config.toml
d_model = 576
norm_place = "pre"
bias = "none"
lr_mult_down = 2.0
beta1 = 0.93
Each number is 500 + 25 x the weight over its row's rms, rounded and kept within 0 to 999. Layers, rows and columns count from 0. Numbers have three digits each. The size before them is the row's rms in percent of the matrix's.

# down: layer 3 MLP down (transposed), 2880x576, rms 0.117, rows 2842-2879, columns 96-191
# up: layer 3 MLP up, 2880x576, rms 0.13, rows 2843-2879, columns 96-191
down2842 115:467483489513519493516484491497511534463515524497472507530495472490515477499481500498533513439521502497526548473492520525529508480497485525513473484483509517486496496503530520497469536520534450526496500476481500452527505466508509480535483469485540493520467485511539516497481530484493538506
up2843 101:522510466480491478505516496494510489491520507503443514510527488505469501491525498493486468496509501485500489531491474547485465496506470518487499491498514503470483519529490482494476506512501492495499456532462537507526520529513485489481500512489466493499493511473488497533493503491507476480
down2843 100:556436483488520481542546456474508543488456479509529519479515503540498475470499529457527498514504495481472469524490500501500535446464495502495522497522515470489490492517479534501494483539476515453495498522486533575515488477532528485487561495588513460488496508523473501517543511536467521510
up2844 105:512516486498510519506539493479503486537507507449492504494501464474485492496466530521538513507532492510510520506490463502507516511470543483514488482521495551518507481529513535532487516560523505504506539541469498508478509480474515538503466517463478512462515469509531516471474475514508501513
down2844 109:493520522456524515493462525492509523493535510472526525532528527486514514470490532504558526529518497502545533502459455501530529479482524487483509486525446534498511505523520512513479502505490508503499466507492495506476495499488542513527470500469543479521466491520525559480464454520516503498
up2845 104:490538521503494522569462497529455505505486515496478522475529542462530480516518491481509504509511481446524496492472511515471520522506526513508504509544507485486485534537506506493514509490493499473511489526482558513483559484491490478494483502462516471482514497471482470498535499531509465475
down2845 109:515527499482479504520448514503503503507486501560514502490474489469503504473498478462489523497450511512491442477522498498493523486477485474490458524476522505483488513477490529508503526457521484462507534507451486527519504481502496471509473538500474515540494533468508484489484482496489516461
up2846 101:509546478505531504501431457543494512516514501515475516512492512518545461504458497528510528497478482482489507516539482491469498535492483501468545512465483508526515529547516479469506533489481498521493526472458514483520486495520486542488473472496456540504458489524495511537488493537495509464
down2846 098:516512544479545498475501528465514533510507488490553525498506483513513503509491547512501501480479487541477457475503544501532507506503491482509520493460488488529505483508479503491483521488463480510498487516440503531520530506565486487473514510497540503510486465515516496474484531484470433469
up2847 102:507455460519524505481492472483530515509490496523492533529516548518487474487512509538515491521520465518485502476453530504462467511559498478499462443489510461444499498537505445531537522469507539509530512460497528526489494471520472463482556491526487496507515469483506484481467446500508541484
down2847 106:544530446489508492480507492534505480526523523481518465493533527468492451478517473522487524499467526503548449553508534481484523542505493495516484497491541490533433485509478503500512524505513493503464537501543528511467509506512512504492496527479494510507500493506492514494473495552487513478
up2848 102:497528484492500470478522538494513508500489553517468489508520513484440492527527511508531540508488483492541508505507538489521511561496522553499511541501478520467491536533468497513539515512501529480470511507498463473484491483507474469485505495502512469444508462521530528497464468491525508476
down2848 098:532454561505529546491480474504510445522530552474495507478517444514494496498514505517441467495490486514507487481505453521497479485518510469492508497533506466528481475497500495472499504429500484522498478506481482485561470514535464519520433484466528513515490498523542504490493488519484490516
up2849 096:464502496465483469491500483518467509523514510483506499486511503513501473471518523499454539500494475535480534516496471488526533483493484481493482510511474492496492539455469484520533514551452515469471478452543514476487549489462497498508490525503468538532518517489517473496524480493483506476
down2849 092:529488491535486504521491478483517477484544523536531444486490459496484546475477495490518502484487500532505495551516505472495522525541486493498505503489514492516512488499503485504474511477502492493503468474512486499539518466500502478511512476536511484481512502486510521530499493506462502457
up2850 099:495487491482500521545512468499518496476531530489531485452486499495511503539497489507497476512511534539524467495499483546488506458498465452499490548608494500556488518523519522458478508496480494501531524534486505509520506477578495502489492513484488468468490485541515476521520502517526527496
down2850 105:516491532499497501462508512490489478539439469519482512462479496473491541460477513490523517503540472525490555513529470517535493467479481544471489527538504473484517509550522509516490493487462486460445494468453495501518521495504536504496482488509542497512532481510491501508506506569476501511
up2851 101:490476442500488510473482508485534478462521489461480502543490479536440502488512476528575562493486500482475530496491485486497532516529546484488468497459481516511516473523501503510463490513504450483513500494533486512514494536481521465483481506501487493496489470530522509479494517486489474496
down2851 104:492494497474499506499482508506508505465512447500498506520514477459504484534510510491503500461517518503482454485492533466487493534505490510484450487526456517510494477528459531522491512503529492496499551529497512492488505503496514502496519499463475508461538517507561495520489501513456501496
up2852 099:563509552474481459489538476508485465506483516493519513445489504475501510487515508543519516456473540549467546487521495534499476511489484518503509503524478512491520519485520522484507501516485501516475512502525504464461514524492515487543542491488490471512539516466483498545541497511489477438
down2852 096:493477463488500478528495500495515494500510502545534505530484510505512509489513479471526542502488579529534509434457535537539486532491478509505468523477522490496519478517514513510514474501526504559501568473525502514492496507494458507529465470520506523480537512434496509512513515538464502478
up2853 082:475548510518485485476493508561485476500506481505497556476498511513496468514529515532522470472490480506511526488511494500515502508497465467486540503498459497480499515532522477492483518511476473469480547481464501540462470512514462544520518524501518535495529497526467490499505513549483493550
down2853 092:476503493473491510500490488487488532545499506510484490509502504536564513481503449517499510484572506466521505499518497481469470494502491496525530535483515501531464529492477519494520468506547524489478494527503512487507511479464469493465536521500497501493497502489490483506496516476510491496
up2854 100:522516521462478509474496517486502494488514492509517495505479514492496506516468541479558482473480545476492496474468514465450423490507521494421468526482517541492538523488482475512505508487524543488546518487473483483520534487489466476462505508535474499514508518503517492531527513479541525506
down2854 101:458494502479535511502477469508510494500481488514512512495479515513467526476506469480512521481519518539386473515519530533460486529501468524519517534466519500510506478507513507554489506477487510498462530493506459472485507519494504498509518504533527483520471517509499500515519466478499588525
up2855 104:482504525490470489493477503482481453527514500516470553486533499514507496530463473473513552519505502528506534515492528483499497453487520474518513452482490483492556488472506502542492487509477521507480486465437511474466501474495496483496473483528486484491512464433535475464503470480488495510
down2855 106:509486537451485527481499493502507469531529483474501539499466527475500475502522516469502517552494467509468495516509522512509486480494445488504488509501528534538474467491526505469501497435471547461500530492488549541487496475487506465522522524508509495499510512488484516509533508509543493474
up2856 099:500500478505517507537499512478537531511502502467450506489499543506502481525474507502449469481506491472481561499501538531472470483480534495533493526487485512508508490526492514472545530541502516535466455477494471530493433474500530500476506534509479536543543538524490497512512511537539515528
down2856 101:473483536465519480516517531527496450494477473535499514459500520495516498509526494493480508536476529464475513492528525568514468521504570520554558517543503516506509470473454467533503491508474519516482523521515540530536464490507527519519504491532491468503491501527488507497477480512516483499
up2857 099:490492496500509466497477533467476509473543543517437534485489536493478464470491512540500496479523470535479542504535491489510479505501479506466479519507535494533496530502506527507493564532462546491549512518515504510488474499493489513503485539546514495515501497525490499483503531553512489480
down2857 098:457465491500519489546522553520482521527545454494485471494510473477478494511467530529515492481509462497520527539497530524509461567493451490483477513446485518533439485509540525505505548543514535536510553510532480455473504464486456472558510494493525468499501452484521520477488481514529539495
up2858 098:532481483476505489478487471509485502511576493495522487530461490504441526469496496473456472500497547492514465481484467502487498497583453482472495509543513499486488447447506551512512522528494529469491531498532510510537457472451520448508493532503425471489481501517471531455557512517516501455
down2858 099:457507472474512483496503523472529493474494479501479478533536505465501468519520503520508520520521531479546538496487493506544502482509507512513495480506502498544477490548517519505500437476462523478505466512491537501480452517491550479525455512475497500501476494501520454503481546515478506513
up2859 097:521519503509479488510469530513509488483512516497495468503549451509479482494489511485501458478533473460479478517509506501500476487522535541489510538506472479475460475539496482502511525497514498510532500487552515493500482483501521427506489518485477488480513554524518503503508455515497482548
down2859 093:472481533516509487490488531454491476527513499469509485488503508465477531470528477521523539519512548484501530504510486518480548541512479449529490505414532507518506544491492459495502503502491471485484460513508529520534510522522528562508504500474515505522493492494452481552487515489505460502
up2860 097:541485480491517499505525455546542496472535517499483507512482523568522503488470485504477472496497444510541504532509513522449482531517494486458478490526494480510535489516493492503490511486509505516518475498475471449491499502547499502542517505457496503519494499487497493502514524470487460478
down2860 092:482518455517555456511526489503484483528510528490490489523488515519443459513484479508530547490473505524501501516489519482496523530493428494549513505515504510479493457490523485486553501476444468496474507468481487506474523500485493507496522454502460520539463517478509503529491489503543473499
up2861 101:516538552501541511488502488531543518475539500509502503490539484467486489466521535505489467497498478467504505563512515468470464541487536501532499477477456481523471516512493485455511511452511485501507533549516558491496515487496491490510511532487451522503522470539498535509477477486495467467
down2861 101:519501490512465488494565508467494526483462493501477494503497501514509435499509502478491493510514510479494560507488474504487489522503464490544486478511468442502476492540514504510479499501518472506505482500477451471510521495491527513474481510498465498521491528530479489500522449489530494499
up2862 103:475532470532493549498453495454495474505502493505479483490508499391482521506512531520490483506530526499473478533513538531508465459512462565485546532525511456462479498521480503535482514446495484491516487522527513517508506468527492531492479522521499496492513508500495453506501533519499505456
down2862 101:511513479514493479521527499542467478487493517503483490492463482445524484497508516484552521513512503456485475554530537494534457546499549500531498514483477515512466507521528503539492477549540507425505504508500490478520495494497474501511529511472543523502467484496539499488493472491588462505
up2863 108:478525507537521490488453444524496493460529514504475457498537511490521471483474508465512517495487527439486512494473509459494516448521524497471505487537486550509551532488487496479545495510495471509482513448498463494505530500565536563454522481516490441503460511479506532502490513515523523478
down2863 113:516502442479517509562434482508498551484482501510463509518513464479516481532519529483462539488470526443521485500479505516458508551502514487537528462476536498547471499493489521490540446500539492543507517495494548503454527460540519490486476441474474457484488525526499511456471508517503491518
up2864 104:460518529514508490492484484490466485518550521494486471497527484503510481490524446505497475490463550486462511492473517516452530512461542497508494494583482517505529485516506504496459493497521502469520493471496505488509514495544517502537510505474462446482512525515529473470519452477509469542
down2864 105:517484485510505502523519489534454492469510517517483473502522471502503504492474531530469457475510539512454486489509542545502489484490496516486496480493479489550468515500489508492530514501511465493459481505439512510489504487517499529499503523475521487541503508474517460479487497474506488488
up2865 094:517511510496509477494485541491486488519474548495465478510493475492504487520476521526522494513494476492507518487502468485503467461488541509511490477556497513499467461471496516452517511498491533487501460516475486569476512516460482514543496503512500491498554485475488512475517504515459556442
down2865 103:497483472526480510504469539481476528492537515558539478509485481512462504544504491497570517443511544541493491498552458514505483493498521501543511495515489492486493516477461518503519481511462531492450443514481436492448530452486494534474517511499503508542507471496486491515527502511506502473
up2866 103:498524525486560497483487494493536512494525493465476510477514534514511476551495509482457534513522514522486464525492538459474500474449487523481480498518494518465504502473428508509483521526544558470466497476536498516518544496466486483498486490488500479490507496497571511451517522513509520559
down2866 105:476476443439529513520467505486499531502456510510498494511525472488495491502535508452480509463506469501501512516507527510500520485549479521481529559479562498509464544512510483493520474513512533549500471501480493471478572480488531531520471501513538520497541509500533470481508489505472530464
up2867 101:517495502538501512467533502492481513495538464458552481469484521546503471510497491507517487506527497500478515502515492458510525437502489486485516515506537531525506472542509465499492520491502492493517505484475527506502495491445511467492441502432463516475545499516508506566470479489456533479
down2867 103:539477509499498465522482490494477467494532554472486480501514470529478513504482493501480524494503506498517509539519467517524534499476512465476535477515510502524531519496466481529468507495535548469484487475497486493493509484533519499479492554472518511508542496501510474528515479513518483484
up2868 104:461452507484515507488513477506502494510530496489483488507492506527564496504467493469465535505488494452537477498505499496510498494505504499504536488507500511487509537465473559536507513474554525445443494520498493548497480537514510511530518474506471541504537543489509508499510525505481487499
down2868 100:545481475537522482499523455486469496482482497520496490449523527486497467513489481472496505520497453484517475485525491480469506502504513484513502448517452505519479528517468479480492497530495505529471516482522488527525513542471538480523524479534491495524522532491492433473494518479512509507
up2869 103:503491485512519526501545505529485505473545501487501472512502485470506497516507512540507573522491484501489474505505492531530530488532500501468505520552523481510465502519497505523517494512488491458509525484528507514435483497503468504508532456471434525499494515532496529481495490493503519501
down2869 105:521484472463480514509490507563522514507484492479533464507526468518520491488505508517504523468542522519502521537535482498475495497501507484495487511488539506555485544519517508507501516498554535492509499512525491558445538481562497542499547448482524487494489555512514531482509487481481477514
up2870 091:547485475493495486483493546517515528546471523510512504474461490510541512499507486475498515484438441512520481555502496523503482486529499533504533487512456494511501504528478493458468509475487510491550537525502512513502465528522490516464494496486486492491514528521513514468523474531502483532
down2870 095:493477543493489539509483448521529524465528515545497502503507538499451493465510485540486512474516497518503517513514471507492465512430516472500470459517506508583497467521482558544559508502482515527513487491518498502480488459466538503495465504507509494488482520508522505515487494498470507532
up2871 098:494532499512497530555489502481507528562472520486480498499496513495510480461517483501519504553511533499449462542525461485498500500490466512494526520514533522507473544487492521509501526475526488487522512454430543520497451511488473537500544499461424510495515496459488518498494558534504494542
down2871 097:503468511525498541530505492511469512518480443515478490522535545456475474476549498480465512466468527461474490532485486482466529472519480476446500446449475518473497492533502497475504487471523480504519494442578497499518528496535511511475523497497494468491464496461530505578505447524513537505
up2872 105:521518514465507409478476517533491496533451472501487507512488529543477478483532472494507502477457447473497519469481472478563532516482578534456506468511518500507515470492503477495506555492501523520550470522494491485508498472509492519479479518491499520535500541536458541481503524508509507462
down2872 109:499521495510465532531476491455491531543508487534544526472513466523489493557474472475473524487504506502543503481475516497516498499510506533509472518476500455497466513477498473537519513474509522525525522488529478544522491441577483491511513525478504508523481471489498506557505497521488490500
up2873 103:530492508477506527501497519477481500466456481459496548484487513498495529536478481551459534493509488538514543532516495498469502502505505520550506469511508451530486526546509486525463483492499509453494541469498528487494490509512498459481496501495495494486484479513465542467527524474540541483
down2873 097:546474497523443531489517474471483514516468448515488499511504518457503477530496503484504576480488488503488479482493473522502492474474453525502516517457500523544494499514504493494508530483529524495550478500517545513531492495497493494464489502531502503513527509491493521560501521503527488538
up2874 093:496508538500488491520494519497484510445484454464530489480504492488492506494459520506496497528512483513502487524498517508487415472496524503462493510484522502495461497527509536526519518478444492467481483511510506521483463526497525499496487495486460500508516489534518504508505501461485524485
down2874 091:546519495504454466548504507547469481449471528516535490527508508489486495539490501503558518513506509571462480531526523507542461527489515495511481480460500475536510506507503485493482559512554506509477493484505499457532493511473459521501503504459512490529502513524480512520521485484460516500
up2875 091:517477432518495518481497497511512463494497497482483510502522495561545536486462528516483498512460524504481495535473503492532460443480527503551483447493549493517463527507536484525473490502521478529532472503485449536492507501487473516475506472511517493501522477510485546509513518503501513518
down2875 093:512498479487484452480510504562474484484514504495478505486468461498469512502503519485481475455513543523494513477446481499511502480467500494491485478471497480516512498532515546502478492471523504510522475524446494523478518503495494481462452548490517486558483485522449525443511503501520469528
up2876 096:521516489510569469467440467509462510514516469499476449487533508531529489490449519508524490521503480508528521483464487552521485483508509434463474479540475512512462482504524490493497513512483473434476482492526476486492469517527483469495530491469485547506535513528492475478478478550496564497
down2876 092:462516505494506503505511507506514493516509508516509493536514538495470501525513511478495523507545473512466488521485523486486455534529476500460471541489533532506532503519551507512508490458459532490466483481498493492495521501454526483529484498494499491494517516451549504453502496514485479516
up2877 098:501469502503516533517497471470495526470490507479496483503525500532507507551488525492508520477514452524520528488488479514541502486513508519473494485479534499536488467460548509500497483468463524531544497505511495465489525487505491524517500480509476477503490485531459482486479516556496488522
down2877 099:489479476489464521560461533462498535461488527517473495471556481502485500503483521452493488466497510497493515505526529524540524500475499498533506525451512503515510471496498542544501521518520527489510464503491497470524519530528487470530485522471484547488528486552500497472490509539455494506
up2878 099:507467525468498542498486464473493500507499504532554465492477484508508537509503473545523488509516509478485472501494492501516537499470509482536514530531555502525542469443465474493498533501500510483489524508486506507521517557549459492487474475454459499470487546468509511445460511493487448524
down2878 096:520547497525514457516551456515525511502460508432453539537524475443501488544498529484472485485507533525536493537488502483498454493558486504516514498468505475501502540522462555518516493537528528561527509497548531537517488504478467518492508497497549501538519482518542518506514525464481513553
up2879 116:485468522471514495478485495476554523491534498488513495505505478500473485471490483466469504468499504470500487495511515517467509483537502484473500515532499490483488503471482473479509490526522513448471527511480493462490459507544537497526440507507495507508505457494515501543494542484549489485
down2879 109:497501531539501459464525498491478540514511512471486537496506473531501427499484496511514474495516500492467518506495469525500472508506549480520512505473504479467487478490493495501505472481533494482479485528485491524531482504462519477462499469517499495489493475582449506536503515455494522492